python train.py --hidden_size=160 --num_attention_heads=5 --vocab_size=8192 --positions="rope" --tie_word_embeddings=false --parallel_block=true --init_std_qkv=0.0353 --init_std_down=0.0 --weight_decay=0.059 --warmup_steps=200 --max_seq_len=1024 --doc_mask=true
Each number is 50 + 15 x the weight over the matrix's rms, rounded and kept within 0 to 99. Layers, rows and columns count from 0.

# o: layer 7 attention output (transposed), 160x160, rms 0.258, rows 31, columns 0-159
# q: layer 7 attention query, 160x160, rms 0.203, rows 32-35, columns 0-159
# k: layer 7 attention key, 160x160, rms 0.199, rows 32-34, columns 0-159
o31:57 54 94 46 53 25 16 45 24 58 45 53 60 79 16 44 67 44 32 18 49 27 46 52 53 59 34 50 20 70 45 36 49 64 74 34 65 58 63 35 38 55 39 43 53 47 07 46 56 59 41 36 42 68 68 38 51 45 65 61 32 39 63 69 56 46 39 29 51 98 41 60 55 30 30 40 67 65 60 20 12 13 24 24 36 37 45 68 46 47 69 75 85 55 49 62 64 42 61 53 58 55 46 60 53 54 79 75 68 81 87 56 46 67 48 57 52 47 70 24 55 70 69 50 55 30 42 18 57 40 28 35 20 71 65 78 52 26 58 55 22 47 83 50 66 44 39 54 70 61 54 60 80 38 50 39 36 61 30 02
q32:61 49 38 43 40 54 48 47 55 39 47 46 59 41 58 53 55 54 49 50 49 59 60 45 41 48 45 48 38 47 48 42 39 39 58 49 48 52 51 65 62 58 40 61 40 46 49 58 53 56 58 55 57 50 52 49 51 59 55 43 47 39 45 56 38 59 51 53 54 48 49 47 60 53 47 49 50 52 60 45 49 52 52 52 53 39 57 58 54 48 48 43 54 48 56 52 47 54 49 39 41 46 44 52 50 62 41 71 36 50 58 42 57 49 40 50 53 54 33 63 57 51 51 49 55 47 48 50 46 49 65 63 51 51 34 49 54 34 57 45 52 52 61 47 42 48 45 44 61 58 47 56 45 55 46 52 48 55 44 51
k32:48 55 56 51 52 53 49 42 47 43 48 40 46 60 60 47 45 43 45 57 49 49 56 61 53 55 50 50 55 43 50 44 48 48 35 56 44 40 50 53 47 45 46 51 60 64 54 48 42 50 39 49 43 47 40 52 50 38 55 62 45 61 46 47 52 39 48 47 62 52 57 50 46 53 56 51 41 39 52 47 55 44 51 47 60 39 32 45 40 62 62 48 50 52 49 44 56 56 54 56 47 50 50 46 53 36 55 39 53 50 45 61 61 49 54 66 45 42 55 44 49 56 52 63 53 58 54 57 54 46 48 48 58 45 60 51 43 41 50 55 58 63 48 47 49 46 55 58 33 50 53 41 55 51 48 52 45 41 38 57
q33:45 51 58 50 51 44 54 64 54 30 43 52 45 44 66 42 55 66 58 60 55 46 60 50 64 56 59 60 58 43 42 59 52 52 61 50 50 28 50 53 54 44 55 73 63 57 56 59 46 42 45 71 55 48 64 60 54 30 52 56 51 58 32 56 53 24 62 61 56 55 47 51 50 63 57 63 51 38 51 70 54 46 52 45 49 42 55 59 57 42 58 42 45 58 50 42 49 44 42 55 53 52 45 58 46 33 47 54 41 57 40 51 52 55 46 43 54 49 43 47 49 45 38 42 51 48 48 46 43 50 48 32 26 48 27 34 55 63 52 51 66 55 61 69 61 54 49 65 59 41 45 49 63 52 47 53 44 59 71 67
k33:48 52 50 44 65 54 35 48 51 71 53 51 25 56 44 77 37 52 61 53 52 50 53 55 65 49 65 63 38 52 52 43 49 57 58 54 40 64 34 57 65 53 53 41 51 52 46 44 65 45 32 50 53 55 52 46 53 62 52 39 57 46 63 45 77 56 43 58 45 52 60 59 41 60 35 38 56 59 43 49 35 45 34 46 45 62 47 60 60 59 44 55 50 41 61 46 42 56 52 40 46 58 47 49 35 56 47 49 69 52 58 55 62 42 63 60 58 48 46 53 35 53 42 48 59 49 57 59 40 52 46 45 66 33 53 50 44 44 49 60 53 49 46 52 51 61 52 50 46 53 61 48 41 56 37 57 42 57 53 56
q34:45 42 47 20 62 79 25 55 67 44 68 35 29 57 33 53 36 56 27 62 65 51 52 37 49 57 56 44 50 51 43 77 69 55 48 67 54 79 50 39 59 57 47 62 52 48 56 74 61 61 64 64 83 54 61 49 76 39 39 85 46 52 46 44 46 52 38 43 39 70 34 46 57 59 55 39 63 72 42 47 41 62 40 54 57 32 46 62 40 45 53 45 63 75 62 62 90 60 54 58 46 75 34 61 66 59 48 61 59 43 45 47 47 46 71 42 53 67 39 51 42 65 57 45 39 35 43 51 49 29 54 50 53 55 45 32 49 19 63 33 75 54 52 51 51 69 49 57 57 38 74 58 81 26 27 64 54 48 23 42
k34:33 45 56 48 38 60 77 57 26 60 43 14 35 70 53 59 41 54 55 42 44 43 44 55 48 47 70 68 57 43 54 48 41 27 32 38 45 57 28 40 40 51 46 58 64 45 56 38 51 63 65 57 47 55 65 28 55 25 40 73 39 33 53 40 40 50 42 63 63 50 39 68 55 23 57 47 56 64 53 60 46 52 62 50 17 64 45 55 22 46 71 59 37 41 24 66 57 47 33 46 46 24 49 52 62 44 47 37 34 48 52 86 41 56 62 58 42 57 55 45 37 47 52 53 52 36 62 43 60 54 51 35 61 71 55 48 39 45 46 71 61 45 60 68 51 39 36 48 66 54 62 70 45 64 73 45 40 34 58 44
q35:52 50 61 52 52 34 36 49 37 18 59 55 54 75 38 52 55 30 66 22 67 77 24 67 74 47 58 64 41 63 73 25 36 29 44 93 48 37 63 63 57 40 71 63 39 72 63 52 50 26 27 74 63 70 29 69 45 64 51 52 74 45 60 41 58 63 59 34 70 46 64 55 50 66 46 43 46 33 75 57 99 34 70 39 54 53 39 46 73 36 34 24 46 56 62 54 46 58 76 39 18 71 75 61 32 53 52 16 56 75 50 49 42 85 62 49 80 36 68 40 89 62 26 30 54 90 34 64 51 83 38 28 51 55 35 46 67 62 49 44 25 22 78 49 73 65 62 57 33 73 25 36 59 23 57 58 30 49 41 53